Weights of a small GPT-style language model, trained from scratch on English Wikipedia: MLP 1024 tanh GELU, untied embeddings.
Each number is 200 + 40 x the weight over its row's rms, rounded and kept within 0 to 999. Layers, rows and columns count from 0. The size before them is the row's rms in percent of the matrix's.

# layer 10 MLP down (transposed), 1024x256, rms 0.0877, rows 617-671, columns 64-127
100,177,127,150,243,196,124,221,144,116,219,197,180,226,281,191,237,180,273,178,185,243,233,183,217,194,265,161,158,135,181,197,222,173,186,209,267,186,195,271,171,232,167,167,171,187,161,254,152,242,129,206,189,122,179,190,176,259,146,205,209,198,225,216,138
093,135,179,185,251,207,222,112,190,267,201,135,159,244,267,250,208,142,112,190,148,204,221,233,221,211,214,303,159,160,222,171,185,115,158,211,268,162,210,160,165,188,205,250,197,224,219,209,257,215,271,237,232,208,136,194,193,250,190,175,211,173,257,199,196
088,202,228,204,204,139,139,208,274,233,228,236,182,243,244,220,220,171,185,190,160,154,177,238,239,236,236,173,186,201,220,212,209,155,204,241,191,151,222,202,212,294,179,183,235,183,104,241,188,179,168,209,207,211,131,243,208,187,218,238,152,197,231,151,190
082,244,195,236,123,160,206,244,220,177,169,232,210,194,317,185,256,187,123,153,150,174,221,157,282,202,171,149,212,192,179,189,288,144,156,190,181,213,144,240,238,171,132,183,93,193,191,177,187,203,224,205,141,248,178,227,235,103,223,264,213,190,196,171,201
097,176,213,159,185,131,216,219,219,224,188,246,230,212,250,144,170,219,185,250,201,259,192,257,193,139,228,122,206,130,182,112,221,193,225,219,194,176,166,235,160,266,235,145,147,183,163,188,206,265,242,119,130,289,276,228,206,152,208,137,240,195,177,173,190
092,191,142,130,146,247,212,126,175,206,195,194,170,184,241,235,88,196,122,189,252,180,122,156,213,203,165,190,215,247,174,175,117,252,269,171,182,245,214,236,215,192,165,189,254,266,160,189,249,168,271,217,188,289,169,236,200,215,179,187,210,252,209,208,172
100,222,190,158,207,155,249,218,217,179,140,130,256,244,229,202,160,144,213,150,228,206,171,174,122,247,210,163,165,227,142,238,152,246,169,226,135,132,192,240,154,210,223,202,218,208,191,198,243,277,197,203,151,224,213,203,138,235,219,186,199,227,181,140,212
100,217,176,241,196,218,243,257,172,197,221,212,239,186,192,192,224,251,177,178,276,232,180,194,220,229,224,265,195,189,195,243,268,195,237,202,189,233,227,291,232,147,243,212,212,160,267,235,194,140,221,194,224,203,248,180,182,198,247,123,239,218,170,278,213
099,263,191,168,176,242,244,247,153,197,192,245,187,216,155,207,194,301,246,253,225,243,173,203,136,253,178,165,215,204,191,122,199,122,196,214,203,258,222,196,175,199,198,234,206,248,226,222,205,235,225,154,183,178,239,202,198,205,224,182,202,141,184,194,227
087,261,229,179,145,200,176,154,247,233,259,147,234,179,186,138,249,213,150,245,116,165,176,198,298,234,247,101,236,265,222,172,110,139,193,160,230,175,250,204,154,265,196,163,134,212,115,120,207,219,251,175,171,199,271,213,225,247,191,258,184,264,192,123,189
102,239,205,115,198,187,187,226,181,211,170,200,235,262,275,259,211,176,175,203,141,178,227,212,202,239,244,266,211,198,223,202,245,194,211,262,206,276,222,199,175,127,211,164,240,226,180,211,173,204,188,293,134,231,280,192,163,198,325,152,237,174,293,233,216
106,181,193,281,182,236,152,191,133,224,239,196,177,201,160,261,156,178,216,192,162,192,294,231,166,240,118,155,334,145,236,249,191,141,252,198,152,219,199,174,159,284,248,220,198,229,165,282,161,192,204,164,235,177,191,214,156,229,279,171,168,201,195,167,183
103,221,236,205,168,195,216,202,180,236,233,120,212,208,120,253,151,241,240,169,156,161,192,274,203,235,223,244,209,212,144,221,198,126,209,182,165,236,227,251,155,187,198,133,124,174,193,180,227,235,236,164,163,249,253,158,203,204,175,215,123,162,193,171,207
094,225,167,244,212,209,186,204,163,202,181,256,137,246,175,182,277,171,215,237,141,186,237,214,144,224,243,214,139,174,202,173,215,143,212,135,197,227,138,238,241,195,190,276,215,188,174,311,201,162,141,215,217,210,185,210,173,232,284,189,197,224,181,154,262
104,210,256,198,228,202,212,261,164,157,180,211,175,164,228,245,121,208,198,176,206,222,210,269,217,110,248,190,228,217,304,196,203,205,139,237,208,211,259,226,223,188,126,203,216,220,214,224,203,163,185,261,214,232,167,234,158,180,257,205,206,188,209,154,195
100,200,207,179,238,177,153,188,206,191,214,198,134,242,221,229,214,185,138,215,170,152,254,173,218,167,241,233,202,207,183,186,218,254,155,227,195,170,118,185,200,195,205,225,168,201,177,229,195,173,133,306,205,194,211,217,212,178,218,249,249,244,156,191,158
105,182,152,213,97,218,206,160,155,194,179,167,173,214,203,227,266,233,150,226,183,162,177,158,166,232,237,187,256,176,235,257,141,190,145,185,111,203,171,176,232,208,204,203,172,197,214,193,220,199,223,228,145,285,145,178,182,172,227,226,255,143,243,143,283
094,185,196,145,208,221,108,255,192,199,197,236,179,244,233,156,233,193,174,235,217,221,204,203,172,229,191,168,188,173,220,205,210,159,269,204,219,213,200,175,158,235,174,175,285,217,198,191,189,205,258,202,203,294,190,263,201,296,157,206,105,185,160,144,153
096,186,174,165,178,215,212,297,189,225,217,254,222,219,157,232,213,145,193,174,252,155,193,172,228,165,226,234,185,193,198,159,234,221,203,202,255,136,230,180,153,201,180,202,155,238,232,166,252,184,243,189,213,182,200,225,223,200,333,204,200,242,266,194,170
099,154,184,234,186,142,234,142,262,267,157,136,183,230,198,195,181,251,200,257,208,179,123,128,165,236,162,174,232,190,271,207,181,273,220,230,294,272,173,207,193,229,207,165,211,153,222,176,180,179,213,247,118,136,81,221,221,209,147,286,167,212,163,206,214
100,217,158,219,221,112,248,139,182,224,279,182,202,186,198,228,159,236,225,220,265,174,198,213,184,163,206,235,267,203,242,201,205,214,217,175,177,150,252,222,186,217,93,259,265,180,243,231,244,210,201,186,227,211,182,225,244,249,221,154,226,237,107,175,181
099,223,152,230,164,242,264,177,292,227,226,191,156,246,96,128,202,169,206,222,205,249,111,233,209,192,192,221,199,227,202,173,120,214,143,234,241,294,160,206,168,213,127,190,236,200,228,164,198,167,202,266,129,181,232,206,284,167,172,188,207,207,148,229,236
092,202,246,248,199,289,255,197,231,255,186,220,203,242,241,195,193,203,157,143,222,209,247,214,221,189,181,214,273,177,172,167,151,137,174,176,248,219,207,242,222,240,144,206,202,152,243,237,198,220,200,134,165,289,200,151,136,220,175,193,222,183,179,215,190
104,220,163,165,126,222,185,159,173,209,191,233,205,158,175,184,224,173,141,155,216,206,166,160,132,292,145,162,267,254,136,192,180,157,211,168,210,189,146,234,184,184,221,138,246,239,209,192,231,230,232,202,233,256,127,160,160,187,268,220,222,212,238,164,129
089,265,255,198,208,276,160,148,257,146,257,206,218,206,186,207,248,152,173,128,206,191,250,180,249,168,224,229,214,245,221,178,207,156,189,208,126,173,199,159,214,255,270,254,217,242,199,204,187,220,165,134,201,168,289,192,189,201,167,244,222,214,239,167,234
093,192,216,258,251,248,187,214,195,186,250,161,233,194,208,209,247,176,165,109,136,174,189,155,194,189,288,190,238,214,236,216,181,234,187,193,162,251,137,175,169,254,161,236,190,185,218,176,175,221,225,212,193,209,205,205,162,285,208,237,234,233,187,152,75
096,168,137,225,185,222,264,233,177,182,196,200,199,220,158,253,253,221,139,232,118,199,217,173,227,224,171,262,184,131,258,250,224,216,214,187,210,186,203,161,223,132,248,241,205,148,210,166,250,245,285,122,197,193,225,109,125,239,210,176,168,228,200,178,228
100,221,210,239,210,255,178,165,156,263,176,204,251,221,194,181,128,114,233,164,217,260,237,221,207,222,164,209,225,259,171,201,177,236,236,200,165,219,159,161,249,230,255,228,201,247,199,213,210,144,190,149,172,130,242,273,196,255,227,249,176,245,148,172,177
104,228,230,186,179,238,197,198,210,207,262,263,256,173,218,196,211,230,198,263,255,223,260,150,199,168,132,245,157,189,153,184,107,175,224,230,147,160,215,133,182,159,200,220,202,254,219,138,160,286,175,171,234,233,221,118,209,235,143,226,215,193,188,257,172
107,202,162,246,151,173,148,194,183,264,213,260,121,177,180,123,187,195,233,104,247,156,179,257,206,220,185,197,226,151,261,193,190,134,105,218,188,184,144,243,162,238,262,234,164,230,183,139,162,218,177,148,208,201,190,262,180,186,232,243,195,201,155,189,222
105,257,209,223,155,219,214,136,221,175,270,189,162,233,262,237,222,213,201,151,185,197,295,232,208,177,234,263,185,215,100,186,234,171,263,178,227,103,220,169,235,162,210,219,222,186,282,226,163,150,116,129,245,198,187,215,244,222,104,191,202,190,226,260,228
099,231,249,155,213,198,203,99,242,237,145,199,242,151,173,244,152,129,206,157,206,102,172,130,234,227,195,211,194,202,210,181,167,156,166,194,216,209,141,232,128,193,243,188,186,184,173,254,209,190,217,177,174,190,225,292,260,230,184,146,234,225,237,209,240
100,242,200,173,181,200,156,231,224,197,271,164,230,141,245,241,170,197,255,220,212,241,187,215,228,136,203,249,190,188,102,161,209,333,204,193,193,218,248,262,202,206,165,193,168,171,239,141,159,192,193,170,183,135,166,182,164,203,230,225,198,224,193,207,246
104,171,182,169,188,175,196,184,191,209,246,202,230,191,209,256,107,164,188,261,152,262,179,200,203,247,199,174,205,152,167,217,172,212,187,144,238,245,215,176,234,200,188,231,205,164,208,207,171,213,199,196,141,196,175,186,197,183,221,281,244,152,199,267,196
117,199,117,254,242,194,176,179,215,284,167,225,137,211,158,208,186,190,212,222,164,240,172,288,195,168,212,196,179,209,127,208,225,156,213,262,188,188,173,181,231,209,154,230,174,225,211,175,210,237,135,157,217,196,199,196,234,256,226,220,225,197,161,168,191
091,177,176,172,134,261,165,242,190,255,265,211,224,209,207,223,255,200,230,288,284,160,252,158,147,206,257,220,106,169,194,187,278,134,161,212,228,212,170,206,209,147,206,134,198,213,203,159,141,269,164,87,188,202,213,161,215,199,305,135,147,170,198,262,266
096,190,242,213,217,194,223,206,216,264,171,262,201,252,156,182,193,238,200,198,156,213,214,195,200,205,242,218,182,199,233,179,224,186,216,218,170,167,241,153,132,146,229,226,149,243,257,177,132,158,300,116,140,163,168,268,171,218,186,182,180,222,214,221,221
070,195,218,199,212,204,168,231,139,194,279,154,154,245,250,191,180,179,118,174,119,279,163,235,186,240,177,234,220,116,132,166,193,197,220,250,204,165,152,178,271,209,141,214,265,157,214,268,177,202,241,195,230,166,126,213,197,243,160,193,158,170,173,278,236
098,229,203,196,140,140,186,199,141,219,244,252,162,163,174,207,200,187,226,231,211,230,197,235,183,246,277,253,129,246,201,189,198,251,164,243,248,250,175,230,168,156,205,195,126,182,212,119,298,210,237,254,208,139,193,220,164,195,173,211,202,260,229,295,182
106,147,233,150,151,208,244,116,283,146,150,181,234,166,188,125,254,250,232,195,208,221,153,199,160,157,152,266,255,221,210,210,170,223,167,204,247,269,229,211,190,247,194,161,293,190,247,195,195,183,146,209,266,195,202,200,179,113,140,199,201,190,224,174,231
105,110,194,154,179,192,190,188,169,175,203,178,164,167,234,170,122,263,212,117,234,223,227,224,191,239,211,130,282,117,105,220,226,154,162,249,240,216,158,239,234,228,242,188,185,218,220,237,205,194,166,209,162,228,241,233,234,143,179,186,193,167,159,238,251
101,261,173,156,223,219,163,185,260,212,210,174,238,217,155,204,158,214,211,167,190,181,194,133,255,201,259,208,172,212,171,170,223,214,152,136,238,206,180,143,220,220,228,186,245,213,202,250,173,218,168,185,220,246,199,220,201,230,187,212,208,267,310,273,238
104,164,224,206,105,140,244,199,199,226,143,226,241,202,108,168,189,213,201,101,202,151,137,203,176,229,208,239,195,220,181,173,192,240,240,195,186,139,211,189,171,196,177,191,267,209,221,206,211,229,211,156,159,146,199,154,241,244,320,200,252,187,124,191,246
095,228,216,245,245,252,146,208,180,258,166,150,151,189,232,223,202,264,171,221,201,246,215,200,225,247,152,299,165,284,151,194,147,217,238,195,209,225,175,191,194,129,207,167,172,179,210,188,156,224,216,223,140,259,174,213,300,222,213,156,244,176,230,193,171
094,169,260,221,226,188,195,195,259,235,265,172,180,217,150,190,243,202,158,197,169,230,212,218,141,172,205,212,200,188,229,173,291,199,233,207,221,157,216,161,166,273,164,233,234,98,190,189,178,149,296,121,250,133,182,163,262,238,216,157,240,180,181,188,174
099,180,219,157,155,216,218,156,190,258,251,246,172,212,208,177,260,204,190,216,172,203,182,240,216,204,248,256,184,206,178,213,156,253,170,217,132,193,162,218,252,239,180,183,216,186,236,183,122,181,229,185,220,202,178,180,165,189,211,248,133,246,188,199,156
103,145,202,154,148,220,229,97,203,307,218,167,170,150,196,254,199,142,235,203,174,203,140,118,189,151,184,130,218,203,194,188,217,236,263,216,178,241,183,153,203,216,179,206,171,224,193,211,196,144,269,231,228,205,271,124,288,181,186,218,263,182,217,275,174
109,129,184,202,192,199,287,176,126,138,152,222,142,214,234,183,166,186,232,282,187,206,188,290,220,191,202,201,170,247,190,127,224,186,236,239,141,202,200,173,118,252,237,228,193,243,157,237,184,122,172,217,234,138,220,201,207,259,246,182,170,162,227,190,143
099,232,143,206,219,208,147,217,290,223,170,149,101,198,183,190,255,153,155,225,232,234,239,171,200,225,217,243,225,181,186,187,144,219,168,196,238,209,190,180,192,187,165,209,160,159,228,162,225,219,175,224,164,250,220,237,168,157,361,241,263,182,192,231,209
109,145,275,171,230,230,254,168,223,97,212,185,278,215,220,243,152,209,168,171,150,186,205,184,227,255,212,120,215,162,191,155,270,193,223,154,225,258,179,133,274,155,252,144,209,162,239,196,108,222,213,197,181,232,247,209,260,222,232,285,151,126,141,208,173
097,244,237,243,174,206,150,256,212,166,239,203,169,203,159,71,216,222,277,167,151,159,87,170,222,191,278,188,224,224,177,229,187,238,154,236,244,296,189,240,190,204,287,252,235,183,196,182,201,232,188,173,195,203,265,195,205,149,210,121,240,216,228,148,170
103,295,202,227,183,232,256,223,242,163,94,205,275,211,200,222,182,231,167,171,184,168,102,254,126,219,219,225,174,245,285,163,173,220,212,190,207,296,167,208,141,173,235,212,237,234,192,188,141,190,200,110,242,293,257,179,190,186,230,265,176,194,247,204,209
100,195,249,212,205,166,201,247,173,229,223,194,221,215,159,217,281,255,187,204,192,247,146,249,216,170,213,183,206,195,163,194,239,196,153,210,234,175,172,230,277,170,271,204,193,226,112,194,181,218,178,288,221,99,224,135,209,231,160,218,251,179,156,185,215
096,163,224,145,246,216,146,207,186,197,238,196,210,159,165,188,234,205,207,184,193,209,187,177,191,214,137,188,209,233,205,178,109,180,80,208,179,144,172,164,144,239,199,244,196,223,168,249,175,218,197,193,181,234,232,208,123,190,222,162,181,197,159,182,166
097,217,187,198,232,109,206,169,123,168,181,168,219,239,161,193,212,191,139,232,223,172,213,177,138,199,205,198,193,215,213,180,315,206,208,179,216,225,212,126,243,265,192,243,146,115,214,166,176,198,134,229,225,179,257,198,189,198,233,215,303,222,243,206,217
# layer 10 MLP up, 1024x256, rms 0.162, rows 618-671, columns 64-127
087,249,246,153,206,242,256,202,208,178,218,233,244,164,207,194,171,157,241,191,214,211,172,135,176,215,191,154,187,228,243,269,256,197,227,241,176,307,202,180,256,183,182,144,251,159,242,261,192,224,140,130,224,206,243,145,154,187,208,175,169,221,135,211,229
092,237,162,218,251,251,195,215,264,133,267,168,206,94,199,210,203,245,222,227,141,188,237,200,226,203,149,192,204,189,148,208,184,173,228,155,204,172,262,262,149,167,231,221,207,314,209,229,195,217,220,211,171,159,252,205,152,145,155,225,225,244,213,190,210
091,198,200,160,198,167,174,208,204,221,178,142,196,206,116,255,166,249,146,218,226,184,224,301,47,214,227,271,214,188,232,270,140,240,138,192,238,127,195,139,186,238,257,225,191,218,214,190,240,292,183,204,206,135,243,249,209,205,203,177,210,217,208,193,181
095,180,185,152,202,259,176,254,204,193,204,239,174,171,192,210,273,254,217,240,198,167,143,197,143,184,170,240,262,243,185,208,229,163,176,226,194,192,183,193,214,155,192,216,210,143,220,260,178,101,245,185,181,162,174,189,199,204,195,229,198,193,196,200,121
091,148,247,244,204,171,194,186,184,183,210,191,220,189,173,176,278,229,220,161,117,232,218,176,208,157,190,210,168,201,222,176,194,189,211,151,170,196,191,168,331,170,274,170,121,179,227,170,191,169,241,128,228,195,144,262,257,256,227,158,239,208,204,132,240
097,159,97,228,254,234,236,272,171,200,189,174,181,193,163,208,201,243,231,166,209,209,133,228,243,243,189,200,148,239,153,234,174,196,274,164,234,205,169,198,256,238,233,272,180,190,210,205,161,245,257,203,172,165,197,264,206,225,238,182,168,204,145,189,141
098,180,211,241,244,120,232,212,245,173,191,175,218,158,198,195,218,213,129,114,158,241,250,234,229,199,218,221,214,165,198,250,166,199,238,230,219,184,223,217,206,169,188,221,194,169,146,228,162,159,149,225,155,158,197,203,213,172,245,294,212,198,198,247,229
101,172,279,179,232,140,133,149,239,197,220,209,170,217,154,220,139,135,241,163,206,196,176,174,240,151,162,191,178,214,178,250,126,241,208,208,193,142,169,75,192,207,212,212,212,220,166,164,121,188,179,165,182,232,225,167,170,162,190,207,163,209,146,224,163
088,172,236,142,216,229,268,166,219,185,188,260,185,159,234,217,203,177,243,228,227,180,232,170,141,277,149,236,193,129,194,203,238,254,227,253,240,159,227,270,196,177,283,242,248,155,216,207,157,218,188,243,261,213,199,199,226,163,189,191,226,263,220,149,258
102,224,219,289,242,244,117,129,232,184,188,243,228,186,111,200,130,182,239,174,174,206,168,206,175,227,178,216,179,262,164,215,166,174,205,204,151,143,221,125,173,217,225,190,140,207,169,201,183,263,164,133,105,205,162,168,257,231,207,231,231,207,152,182,193
113,158,292,214,134,222,212,239,248,190,228,149,163,226,186,142,272,139,177,191,180,166,199,187,165,221,183,221,133,259,242,235,185,203,241,182,231,189,282,151,172,179,240,172,231,184,197,230,190,211,176,189,199,219,227,201,138,278,208,163,202,244,193,185,239
111,126,179,183,202,212,138,161,252,291,130,172,233,179,175,198,204,235,240,211,237,245,172,176,191,155,228,280,235,226,193,234,142,174,232,228,180,286,200,223,234,134,147,181,213,195,198,186,256,192,158,276,202,158,220,217,239,243,252,232,224,193,240,262,191
097,284,211,210,243,232,238,145,222,180,210,176,226,187,234,184,158,188,176,209,155,224,184,222,192,121,230,197,234,251,155,249,200,141,212,153,186,208,323,143,221,285,248,151,185,258,307,217,211,223,172,244,182,184,118,161,156,207,192,195,217,214,151,233,226
103,235,162,93,204,238,208,203,184,215,150,206,167,144,180,204,229,169,190,197,196,190,135,185,240,242,187,188,110,202,184,191,170,273,275,170,209,247,302,192,198,177,247,153,183,170,257,205,204,213,206,164,225,177,267,220,223,146,148,243,267,222,192,208,246
099,179,184,184,223,180,208,116,240,281,220,240,330,154,125,167,241,162,178,181,154,190,271,176,207,140,214,178,303,146,266,243,165,243,192,161,231,192,152,263,182,272,242,211,241,160,210,152,201,208,272,187,197,232,185,220,193,238,152,186,218,162,179,148,244
106,198,201,235,241,185,195,253,176,207,202,227,203,194,222,197,160,146,259,204,207,253,184,214,139,139,268,209,228,224,151,188,171,188,199,256,206,184,236,167,238,145,168,133,145,162,141,251,207,173,145,221,153,233,288,117,207,213,197,131,116,229,209,185,221
091,231,224,224,206,163,126,151,133,163,192,202,202,137,206,210,255,165,278,168,187,141,179,236,232,141,176,177,198,228,216,199,246,146,157,170,196,158,253,268,235,310,213,256,150,152,154,183,189,176,249,213,244,131,212,197,238,143,128,128,224,185,168,155,322
097,284,245,202,218,194,131,206,147,176,210,152,240,173,208,161,135,250,202,217,178,276,242,209,103,157,211,145,208,287,161,217,155,205,250,254,223,232,223,152,180,157,157,135,171,131,205,221,193,113,226,207,175,223,192,156,131,228,209,176,192,161,229,122,158
103,237,250,227,170,232,177,199,143,168,231,175,241,209,215,249,235,195,166,208,263,166,142,182,136,139,184,245,220,241,216,267,166,279,196,171,167,213,187,150,200,206,217,207,205,194,143,182,152,144,154,147,234,219,199,228,238,154,219,196,151,237,200,239,202
106,177,179,179,236,222,174,157,205,297,172,242,140,197,186,226,187,197,189,297,207,235,190,201,173,210,159,107,170,189,143,244,178,189,176,254,179,187,263,263,151,197,205,188,220,224,194,177,148,214,208,268,163,193,253,192,206,205,161,224,186,167,275,168,158
103,144,193,154,247,187,159,256,131,158,150,164,270,178,188,209,199,187,246,188,203,197,255,225,203,220,195,177,256,189,145,182,187,166,216,216,188,178,229,172,183,269,257,198,177,239,237,192,250,186,236,177,215,204,205,218,253,195,107,245,147,297,180,127,176
095,126,175,178,173,229,192,170,134,227,203,266,154,205,194,228,199,176,147,174,156,201,177,263,219,221,211,206,150,183,214,230,171,156,287,143,211,260,265,158,217,160,238,242,129,222,204,126,146,232,189,187,191,206,183,259,189,262,256,173,167,233,195,280,205
110,211,249,221,223,178,244,180,185,209,244,234,139,252,226,193,210,218,177,195,209,195,178,201,267,129,212,198,153,178,153,148,211,229,202,178,151,183,188,258,318,180,181,232,234,201,246,214,177,151,151,163,261,180,273,210,240,135,206,150,216,309,154,195,194
096,143,234,151,217,248,171,168,192,273,154,185,215,274,218,254,212,188,129,288,181,207,204,194,180,200,147,109,233,160,194,243,223,169,174,194,252,179,190,230,262,140,181,279,194,236,193,148,274,228,244,198,147,102,235,259,238,232,229,202,195,247,156,151,197
096,205,161,121,219,202,257,109,125,248,233,206,207,185,184,185,172,175,193,235,187,184,167,223,222,246,152,154,191,185,233,258,250,183,226,127,184,137,234,213,273,230,261,180,191,223,179,165,275,247,219,172,137,145,182,185,265,208,156,192,184,188,225,194,268
097,183,199,187,178,99,171,175,229,236,209,208,279,233,168,196,189,177,181,209,203,209,176,218,224,132,259,173,214,296,198,163,270,234,201,168,263,131,220,198,197,168,207,193,199,133,118,228,171,212,305,176,183,184,277,265,200,174,197,212,117,214,189,200,230
104,229,193,179,185,207,179,298,253,246,258,168,289,183,177,277,244,224,162,203,148,160,157,204,197,167,181,213,175,192,227,255,144,201,144,180,227,174,185,149,149,202,141,210,261,206,244,128,212,223,234,161,225,247,99,177,176,201,125,228,207,207,250,183,268
108,225,262,162,194,175,195,215,225,133,181,172,233,158,254,182,214,217,185,153,304,178,134,94,233,199,211,152,227,152,187,271,182,182,186,183,210,263,198,204,123,172,158,221,272,157,172,192,253,192,184,231,188,172,216,180,168,220,182,195,227,213,166,230,190
103,216,146,203,206,179,220,234,228,144,179,180,273,144,186,290,220,261,244,173,261,227,171,124,189,176,213,239,224,202,168,146,271,248,308,216,236,224,225,160,206,228,154,253,188,205,226,223,190,186,208,144,122,197,144,148,174,177,235,215,161,221,153,164,151
106,323,218,220,227,237,193,194,214,192,222,194,210,223,276,212,193,220,190,145,177,168,169,219,143,187,166,153,243,242,170,165,213,173,231,111,183,203,159,154,121,175,196,226,180,218,185,215,188,219,159,220,193,201,258,193,148,201,116,190,257,218,180,232,225
100,161,213,261,144,192,214,266,150,210,187,221,191,203,220,172,94,221,182,245,241,245,219,178,192,83,256,235,215,211,174,204,196,221,176,232,203,205,265,169,268,178,183,209,136,177,165,238,216,243,167,191,161,165,249,197,193,156,184,182,85,228,179,192,240
099,231,246,266,221,204,269,161,183,195,172,246,178,228,203,168,227,150,221,204,227,239,192,195,193,220,197,197,186,157,135,192,255,196,153,195,263,210,132,223,191,297,226,176,222,255,136,190,187,200,177,129,223,211,186,161,218,150,150,133,174,167,235,209,235
098,206,241,290,241,131,221,235,171,166,143,192,113,237,168,156,227,155,250,177,200,200,227,293,216,242,179,178,187,241,204,233,206,252,264,219,276,252,217,226,178,180,209,183,175,249,243,139,285,145,257,200,233,261,266,221,210,189,142,155,164,219,144,223,195
108,121,181,201,227,126,100,176,197,213,183,169,217,160,255,221,208,145,230,184,211,217,155,224,159,215,132,194,234,274,137,229,201,209,225,146,278,168,218,176,225,116,254,213,228,130,168,200,194,257,157,204,244,293,155,158,154,194,272,157,194,222,231,201,221
090,265,234,307,204,126,238,135,180,156,197,183,218,178,185,181,154,174,204,203,164,205,140,260,217,144,195,164,210,302,120,207,141,185,228,211,193,255,269,199,283,218,207,288,193,162,184,244,239,146,246,261,156,177,133,190,135,210,163,222,182,184,135,166,175
097,177,174,209,113,249,157,235,112,261,241,215,181,142,106,200,189,292,193,227,204,192,200,209,166,290,217,166,181,219,185,204,174,230,167,153,199,233,225,214,328,193,191,176,246,239,174,153,272,168,207,216,234,183,177,163,255,182,197,177,227,164,218,228,189
083,177,252,137,249,187,204,167,101,188,146,116,224,221,273,230,204,239,210,207,185,230,264,238,202,217,229,210,297,183,221,192,201,190,137,173,255,239,199,276,104,186,205,310,204,232,177,185,128,200,162,215,197,224,204,159,145,171,204,114,207,230,272,215,180
104,214,173,190,218,282,199,190,295,213,202,218,247,224,268,285,191,193,196,232,160,243,171,261,179,192,185,197,210,180,303,177,167,142,204,197,164,182,230,196,230,212,193,175,183,181,244,222,131,192,211,159,137,164,267,197,200,224,194,197,211,160,159,122,171
105,210,276,209,207,154,160,225,257,206,214,260,184,190,229,220,246,267,283,219,266,190,268,234,175,178,158,172,130,180,249,198,268,92,151,206,178,239,238,176,178,188,206,215,138,173,156,144,189,229,200,183,216,237,187,300,237,273,186,237,202,191,224,165,211
102,139,198,109,240,234,212,188,154,228,202,195,217,195,175,240,205,139,221,239,182,203,171,224,191,218,180,192,168,154,234,176,210,246,145,176,235,190,295,199,209,203,180,236,196,199,213,199,194,220,174,222,288,201,255,177,187,140,160,218,153,230,215,256,268
101,131,251,204,196,148,216,180,212,276,170,222,183,250,162,301,253,183,199,198,183,190,126,258,145,166,185,253,143,235,222,225,186,224,213,218,172,204,183,109,126,225,248,196,224,193,235,110,223,213,198,209,205,225,201,214,173,200,232,188,194,117,228,159,175
106,248,198,218,215,227,161,260,216,194,211,164,221,330,196,214,238,151,236,170,197,255,156,212,140,231,163,179,230,122,163,238,224,147,212,203,180,239,224,208,231,164,213,149,188,205,260,183,226,229,221,263,249,229,211,193,151,197,198,280,252,155,167,184,207
093,218,155,162,147,257,188,180,246,187,251,194,236,216,129,254,125,185,184,230,158,214,277,228,135,203,232,184,175,227,217,171,236,205,287,145,222,234,144,213,218,178,268,151,201,181,248,165,206,211,214,158,231,211,250,222,239,194,216,205,73,220,237,209,158
099,268,199,177,151,214,174,172,121,216,147,207,178,190,287,145,214,184,159,163,202,171,199,193,166,212,150,220,132,191,233,267,228,205,144,198,205,193,214,225,292,195,196,130,181,207,130,207,169,225,205,316,198,230,302,263,213,203,174,237,127,231,136,179,229
100,164,201,157,226,162,251,167,204,189,160,178,208,220,119,205,231,228,193,225,250,202,220,200,173,233,219,209,221,145,168,201,226,260,209,187,171,215,194,201,310,156,244,187,204,229,182,260,233,187,126,236,194,235,135,222,232,132,224,291,147,217,197,217,203
104,235,159,246,188,204,183,249,180,239,259,276,204,122,198,223,211,225,209,177,162,186,161,153,228,176,156,138,170,187,170,188,162,222,153,159,233,263,175,195,189,235,215,148,149,236,190,135,227,216,187,185,170,205,177,158,209,228,106,146,170,203,172,254,166
105,231,236,171,241,188,90,215,197,279,273,152,250,195,172,215,197,180,184,132,254,174,274,223,185,222,193,150,201,139,194,220,260,275,195,230,147,252,155,250,246,131,271,210,188,254,138,150,197,161,197,118,146,202,211,234,159,222,217,231,237,254,154,205,198
102,171,230,245,204,243,172,151,204,208,147,171,177,138,123,224,151,250,269,137,200,237,189,235,198,134,261,282,175,183,144,187,237,217,163,247,249,214,183,167,188,188,239,196,183,280,228,181,189,149,157,216,193,163,108,207,212,204,218,204,180,242,200,133,253
107,221,169,266,217,214,273,223,251,202,212,169,202,195,241,178,209,224,144,224,232,190,195,132,236,213,182,182,220,166,205,183,188,180,256,133,231,223,192,197,126,178,158,230,176,189,232,206,229,271,218,199,200,243,242,237,173,198,184,185,245,185,221,195,95
090,178,293,225,212,161,273,245,224,253,204,150,209,113,263,165,193,213,290,198,146,234,119,203,236,226,178,245,236,173,184,192,159,233,242,214,143,96,135,244,178,207,140,188,143,245,170,181,221,165,239,213,276,172,222,187,149,261,169,180,228,172,155,230,245
099,165,159,172,196,199,225,223,153,227,199,235,195,213,235,221,176,230,217,224,205,176,195,139,270,199,183,128,276,105,187,268,240,178,231,197,207,233,282,223,213,229,102,186,166,262,233,115,193,229,179,183,221,234,123,177,277,208,201,259,274,165,185,242,268
101,256,153,214,177,151,232,209,220,199,242,224,160,253,262,159,228,119,183,206,229,129,221,169,229,128,156,182,196,196,135,227,178,228,250,131,184,222,223,203,182,189,153,185,227,230,166,177,183,194,131,173,247,220,242,237,160,129,158,149,165,210,176,183,195
096,240,182,194,106,169,259,174,273,232,156,114,233,196,134,180,167,175,172,200,283,240,222,232,134,181,230,218,244,134,173,236,224,170,119,192,181,194,210,212,215,198,221,169,217,247,199,122,258,120,227,210,146,157,255,195,254,196,212,239,258,225,217,175,212
104,228,212,160,181,218,189,256,315,242,215,205,174,141,230,241,184,238,226,145,224,241,214,219,227,236,151,173,197,227,198,292,136,145,203,237,174,210,205,207,222,143,238,229,246,148,180,229,286,206,171,217,211,199,165,213,271,223,190,160,282,214,194,187,185